config = dict(
    hidden_size=160,
    norm_eps=1e-05,
    rope_theta=100000.0,
    attn_scale=0.177,
    tie_word_embeddings=True,
    init_std_up=0.0344,
    init_std_down=0.0243,
    weight_decay=0.043,
    warmup_steps=441,
    decay_shape='linear',
    final_lr_fraction=0.02,
    batch_tokens=65536,
    max_seq_len=384,
    doc_mask=True,
    dataset='wikipedia_en',
)
Each number is 128 + 32 x the weight over its row's rms, rounded and kept within 0 to 255. Layers, rows and columns count from 0. Numbers have three digits each. The size before them is the row's rms in percent of the matrix's.

# layer 3 MLP down, 160x320, rms 0.159, rows 0-159, columns 280-319
097:091161078067115151151093139122126160114167145122143103106129164141104170097154131146143105123092148098124094079152138154
103:087155138125118166149116122114153135102136122139142114205145115118114176141141122086073082078117192117127088147110159164
102:115119168063135129120179133103128148061145135147146153150106198157167114141199171077104108185118089104163167156137142143
099:154128158175156106134080133154157099161117131048121157106119180145054135101094098097134156141132138101154145107136176134
103:080154133135074134107061110109113112136097081157172082132146113135125188164139154126116135152132123127140130083108127135
097:135173109083149098115136177092152131155095167175127127180096177103164156167123149109145107195118147072148166093152108138
098:098149116090119116105101134131138135140176148138140180106097124184085145136077121131084114134182071130124100203189159167
099:130143124164129135117129154098093154148141147101170142119120174146177178149091155157070155132147198122122085095163067073
099:106107124118175159127076128112125074159162154099160132155134131095169188169137102121104139097082124102093185136104100100
099:160149147143134144127141087132107158102078175174131099137111063100062104179180147212128110089230132164152114102183214124
103:091135123134119130152084122178116104111146151191103118109143148146145193166144120102134100151102149122162171168068135105
114:132125174062131131151161163164160121145130114109101139074116091156140115132163194119126190142133181166099142099149084127
101:111154154113111150150088117147129109175124134183123099106114195171139152154115061129172164092098092159052068131174127089
103:108126150144128221127084142096113102084109142084136038130116172163164182093115163068173106179125086092126121132163168106
099:085135120121142105162130147139122187109072172128143179135077069167158126118081133061096110133121134176133153148098138094
102:012105165126147101130107191138093120117127122111147172093138134163132053130143149173141138117077157091158144138110152111
093:066118121155144126104133145164129143158096189117117114106131126106110133103127094101114106109128128103109097036099121157
101:071109040140176073138146170129095130126110142129105098138147145096169137157094134133087108089148089098122133081060117055
099:173150162130141090173078073109172157158070136069128090150138086124139150086195180102164200096107129156088120078144122055
096:127080086093144109116160181083139121171194219091103167108083154134111165114110120216110109100089178094137177235110138078
098:113105093154172161183149124072095138098086160091140178052097145192102156104208125115158131164114136141143154109126121108
099:116140051112152095129107116106142176096154157156161092147127086135109116085153128134106146063139174153107116152093153133
105:090101111138183116145191152085139062113090070104110174131067140113096082108116068145122090118150116152119096120122097118
097:147167110122146142125111139117103150135100116159206115098127119091135148146086063082104116128133149195136169161141142173
096:134093159152133127133102116056109169165087148111170120103106102071119156143137186126142148082092106128044136106120093184
105:097115119158114089110142111135129101118162124148101124102126203126138113117197135156101129148111177118148133049103064063
102:171113154038099100082109131098049099085151180108148108145134119126119174173111128096131206135129069096153129062038097133
099:161153142149074117118074136156108147098171052134182102119133104114094124125137130064173127150145064138134101155155078144
100:107131089124135118119119074155138161181181111139127187152166098030154188074070117151113151157148071074166232114055139087
104:156122114152123181153094130142071148123091163134169130204094087125132178109123104173108061078150142046117065106102067138
101:115178073167128131138089091130140075089185155141157143171129113098129119186152123139138105131111120078105102255105169138
098:127125102086137128173138164097127146153088122069188135179161095120128097118099136187179127169167125139100141166204128147
099:078185156126122140156098126169121161165162168193114188156134058122149056107099153131157102047086157147128147154158146112
097:119144097180168159138168144107149138153099120163034155140146100148114159097108170142128085128074187100162177137111185172
091:146185120176164160128089130078107146107168149102162183128142138158155117122122119142155159150128039114196098212119128058
099:108168088157065107090146143148152132128118076104130136143131176100146119169077132130070123121115117092120135081127088102
098:173100154139088116122150112085154096088170132156091128085142157124118127156164159106133130109075133162087144159076168155
101:213151165094113122080080108120108111147109065084098116133109029115151125152134171108159104162086128081166187095128131138
093:183157160105157126106148131152136185132137123165126152126177128095106075150163058127106119107121102126138157162154151078
093:108099161099118112064086121073099151105047170067136155131089136153131135117126124236153129163188097119136144128147207132
100:143099102149162104169117089094102115073200146064143152110117108200142129151175150182179196129140116127121125131180110128
098:167110146183178167092123127139126149158168130109108106103118074087163133132133118106153142137112229069111112149100134143
098:157095164130155102106124125116079132085099122083129143117084136127186054147091120100134161148106077053118065152064070109
097:134133132125117063130099164121156178201113158171112192134107115054145139117118178078089172096161179096121114127142170161
100:145139070113162172141104125133128099199188049110050109105115096053141079047123089121167185118117130111153120164149100139
105:099167142093121072144134125148172109093216090143187085087114121068142091163145164151089121105141125104080183139168142139
107:051117163082097094123154172085124096146109149187150148168136154137086137116119156162095116120164151145148125088056137177
099:142141206165133202080139113084140156136132084116147142117103094077179141083113167062075104113154196112117118075176135111
097:086107220095123164147172151148135140135120168090124085068107142109077137128171098137135128092161138185125095153107095166
098:105056152166172150098111107134101136212096083149176138159124170114089098119147166110152110118172123116126114075154134159
096:173093119157148104154128118158117098149119151110125120194068125139131150125129195172161097161123120109126098042131111114
106:066112136109113130134068110166157123120155108145126099116177109065102104114136115134147122104164065095107115175162064108
096:139126152140052121105108141109096216148144119071096076125159115137073137143129127136149160116143158092073077077097134045
096:152106133141159141163093159098124139124132177133149173122144127118106151116121101087107153171128067168138157171136142141
107:106113089125123160145102116104056089061137167107148132142139160142141168129157091124149134151111087207092074190139093061
102:100134129155185062083131132104106108150105124094130144129172156165135147118097145130122117167064122118065155115069154148
095:127095125140102140114116099116068152098131135155122066112115071174121092106032125095125152205149135149128144100090122147
094:130116088177162105116158142114142182157104095171144124138177099165196146087125141151120104124172136133174068183101134156
097:113080135123138140111067141194105089119142133131105146103154172127125124159113088103146130193112121075104133074051108134
100:088120105109125166145081135129132133132207127137117124089178162106157125109114162093123122111178167123122118092117154125
098:157161112139136171127114159123189085184179105059114175124150113103148146046095078100131166131128134113121135150094158157
098:148118149147137065181103075170076111177063066129169138140095127130123132079098149147154144182153107131147138136171120097
098:082126152123089123111207169116037166120140076150084108173165150099109143150122150121176074131107166149146108154162106096
099:110109149140114199098109157168151158143066106134072143164125132143147015170090136108125153151144129092072129109198110155
113:115091146093147076136133176145110143127077145111124175157171068127067129098141061182151070142102088169147065098128097175
111:134128151152144128094129069081131125085107153114123132135165144137080112134180125105119138107130157099185133113148131131
101:097109085151131127148121183142046120138171183168130108135125137161054093129141109238133159105108066151146138101095107139
099:143110164140035139115210092137195183212107136107089149077137129140079136100078137070135129179131151116129130159201123173
096:158109114101128057167102112076169145148074173042158119102090104179130098127077126196150110130156123120105138117117153108
100:136132072184138150100024137147147177153162077125178097096136175064150139126153088107138132094119089123147173154180127083
096:141142140136128132108105173141145119097084129186137130089152130150115111142104206183116092150103106182124097128128112159
108:091175162156056116114123072151158090147098115150086131136073072072212133185090200145146119139137112143116077117139129148
096:173130137129143162148174094146061167101129112128108135064159146098164126123080159174104163134160113172221125116125131126
098:145122138165165112115174121148158133197096119114102092164100096068140113145141094107114148117151164069157172150109143178
099:111154153106139067148147147150145136190084109132196163105145131105143123123061161185071075181129081125140118089121114100
099:178168095115188134132180159054159126100140138138140115141122092126095071112141163106141110139134151155127193078078094143
103:185104143147135107118166195126180131169180123137121145056121108118123174155128132072129137088085117123135212211177117131
097:069149114179133139079157147080161064135148178082132136073144212212126087127120114113107121083115086115102078137103120144
101:118137164134095112139175115138044113132100145169083126101148129160106172144109098152134120091153140152139101120111076071
108:101102085119111106085145120123110130165157119101083169085103184108102145089168112125100085095148151136097155091159120097
101:103144098149097176108111144144055103179113145129119128112110170175141116140136107097171142099084185141080148103092156107
103:146125096200161176115133171126169082132148064115145154142114113180038126073105050128165132152134103170105148076091119250
121:184115208135152145127094047162139132144132111087090134168101118125164142127084180151154163092144143139127130172178128144
101:143112145117186136137162103122090128168130085134142124140147137167156128113135125112088076151092080125108146141137146082
103:111147161146111129132061112083125122080088139118104084118104141144138082113154141103146122146082084104151150157096159140
100:165130148047150124116155100162121068154166229101119210134077123055109131141118116109153142083113117160102160121090126165
093:154061122125116080123179159119120130111062129139078173106133133169155111142166140132134155137163183144156099180120129177
095:102155129152071146117113148156178165168127088153130147163108148151162132050112102132113100128110106101144159185078206170
100:185121122148121108192155176119184166056142123172139050129156115104116089105131144114156149156114116085073140142092123090
096:157160097077144128086132061130139113048138193126145113104128153092036119104210126162136159125119044135102094100092147069
099:078138117073141112097123131152131078134142170075117114161133173155143128117147139167086144121129176151210135089135091048
100:129113064118157126136075139089189127160098184166138138123097147092099135140138107149157151093105098128125158111068137105
102:117085179137113070113159095160172114132116127149126120150072123161176180150136191132107190107117134124105086129123120101
104:090126168143087125105153106177128082100177101136167133139128103123130156132087068109117104177144167177049116172155148145
096:143138140136140102124169080182145105162116110112100077119146105134153115112095177103094125168171114168108130133113145165
098:097107135116153148135102127117141084126188096135105083143121165155149174189139130112135102171070152105157127131112133204
096:137127111132093182167169093100155121089133108110143115171181108153101167104150120143125186157152135087084105158181185153
093:089093152153079143117099074136193095071111145123128132138217170145120122100174107110119132174172092111097075090092079146
099:207178094073197161100102137138146176095152145100131156120168109110185142119158115146139105146113086141146158145107128173
095:080071158111101087115073100146138119107143076125144092114125155113173156107111134142135097144165124224168124078114146110
096:120181187166096151123107097085161202103082134126152103102183145080120087154149142117138150181092063181209147126141117115
104:163063151149130072181148158172062110097151127147144183104116129088055132100106160135108211094174123136108144148064087155
104:070132151143173128121140178113169169125124099105129107091148116123138140157135104113142153121120137163084151108227112093
101:159134113141118087154032130141180104119145109149181175129175123134095129144159152120133149099156149119121139144133184099
099:131155106131089157144145120090183182145172185116159118159167098117207143118125161112084144138094195111117150112112136099
116:125156103167129123120164158134089137152110145133127146105096155134168080142142073145091096122146050109106198087111087087
101:097098124124139137156102117241150136128109092165109135113139147102146101162132103121183136150096146118113147121123183105
095:139121122125132122158133179112095083121102176115103134157162142036146130141172107134149116093097182156122181136074112129
102:192148117150117129120122152146151168158131066145067115154149123145135051077175161153129127145139091110168038123170123123
114:208154096120133132095104058123152151099138104066241127154113093144119129127090137109118169144240174154121086106094182173
102:172113071126144089185091097144121149151172131096093134141145142156127102141136078178107060157141148141085126189152116109
094:158155103167096169099092072113123096125070104081186178158084120111158079091146165129099171140153158088117145178172170165
108:163135163152105130086128154126140140162101107113145158138102104135177130085155070130118071072153176143121099174153093114
107:162124114068114149099132171157089139115175105198156141137176132181177061105163159097155121101165136186214174057132148176
101:175191161107165145113126115123137157157104165143140166140167104181104099128114103170131105153112119159089145057162100139
097:155129143129103181173161058153094140147112164116111085085101035098107223113122163134143083090112166087117129109106109170
102:115139097188156169114197155112150151131142202191134136129055049152121121192121094086134152146131140166101129054120147201
103:190059151109105142182138115151103119098079123157070104192136098136063163184098091092145142108100136081165085171153193129
092:221111117185153109120143145112092147136086144079135098109125111125080175073133157186159090124140118071105095076122148105
094:139110097059100128139162143155110125109124117176085143099179080111118096155170118066096088127110129143099085159098153137
101:156167085162147110155134157089135085135141142138094139159146125089139137052164156147109113123116150085144146102137189065
099:144151173099094165119112111179132152149122080172145141164120109095103140128070111093134074146132097132146147161105092104
098:078118121128090111180105157094117117148129087159137137153181147086142098132052150107102126121118176107160135114136069061
094:128158156142117121145143093097106100161132110185141154140160131105138093156089148168131089156142149089123192127109106063
099:206176203098101053064114122132134132147111129153108109127147163101151118084114167099144151124138151098124154061136087130
099:150165112156137110157091147107181157131101107137134158092053079123134070140142127122179141096130123152161107128151115152
097:094058109138090119136191123119143121167164098132129167137168125154112140167169096076151124193151120152095144203108062165
104:111160102133108118162105081107112173147184139125085121142139151158098143145102138116106104079121082106131048111136140174
096:097107105140145111142112138127117097138111142060101151134073159107176148160108069079116081165104131150175154103059139172
095:149131178085173169154148125130140047097138109125064116176133094122152126084154086143099152130085102118134128114127175094
100:215138118116126122119116114073115136147185126092145139100113086136045090108105071136159113150121075135145165145103144104
095:133192079156136155091168135127044111096086151096131103128087142092122074108159155133090107085114127132078136105143103122
103:111134149110138121073109209111130120152065142057129180161127172143158122102087103154098097125142068115118087130149152138
100:114115160103105119112219173112230150128051137106102105119189185110131139103153106139097139155118159136137108145151108173
101:140159047149142141116148103120146094097189081149151142080174134164138166151204061064074131089147124129177032176094103124
098:136103153143130117143134103124118148121116126141075143078145134218122124156132161102140163048088127119182135139087144110
098:089084168110177103011173125117122107120113184120118116083096144163131142175119088168196085091072125141153163125146099083
102:103175150124139101137106154119096167085063088092136111149161096093093105110208186139109171095117109132116138175113165099
099:113127164117105139183173075155144074137093132193104098130130148224159171154150123146109135085104107118128183137155139152
099:083115134142115153134160197123159124128112142149122119137083132169163182185091175191163119196116092142163204172204118195
093:119048132115125144142174104115127153119125169132126067144086106162112116083151130090097164139153126147119089165115115204
102:103149107141144141164165121078115154104143139122119112146142158094157064174155164176159176122095152082142068093129083141
098:103106093093165129122191087133112151108198109161097107107135096136078172137071154127154051110176136133127111158168145126
097:132092044153162104101157114130147142029130095124131096077082133177125061145159153121039111148101114102201097102204141101
097:123118098148103160097110168162174127090072133186157111124127143131144156099144145210136148190127136159171127130190154150
101:156076132150151064149127104124108058131159126099104096186148117215156068128147128127089138139163145174146124166124114080
107:111104091089095117144092167206105152131148110129112090088169160109118116160117118162120153143128127170132123198061173108
095:098098127116127119144127107124119134124111082078171164178168125083090193139113134149149100134118156158094149108159106084
105:128155175128135124179146123095119125077156057226167136134166162056099144097176106150138056093156135123134027128113149106
098:111148096123073184129182116102137092101106154104128120089113155144176145105092087119117164114117070130143144125142079150
097:177107101074128150122120113122115097128118147104169100114119156092181138164138090131079150136137152117142140110128113067
100:124122118135145130130175162156087131126139147159102141160079116169084059169087114140131114118139108191104122138141154149
098:158135140174208133082115101122150157113154080179122140132132131098116101130155139147129121122126168118124111039224118153
099:110111084106132128157179153159103117120137125120157140145168155126119159184151048116158112123097128149068137120133149156
104:066158125059097166139134083159125101087157113179093131135077163226095134134133093124105145116132115158112087126157098090
097:177122120127120138159179117150114153110106079066165115150115099096118142081110125070147149095125169183140085166082169188
100:131179068154104155142109165107150067114164133153113089199113129146100070128124110162112162102130179098153111109136130183
096:116139126046087146120190092131165087087166145148062074087115131089164114190126151078114163116114122125115183141157112103
104:123147157125116125132044159141143161121170140181111126101122175131114185129037133078158164112102138180153086136142129089
101:141131163091071135061155156158133090205144080104178046101127106067131170110074131101143148146128112123132129141081145073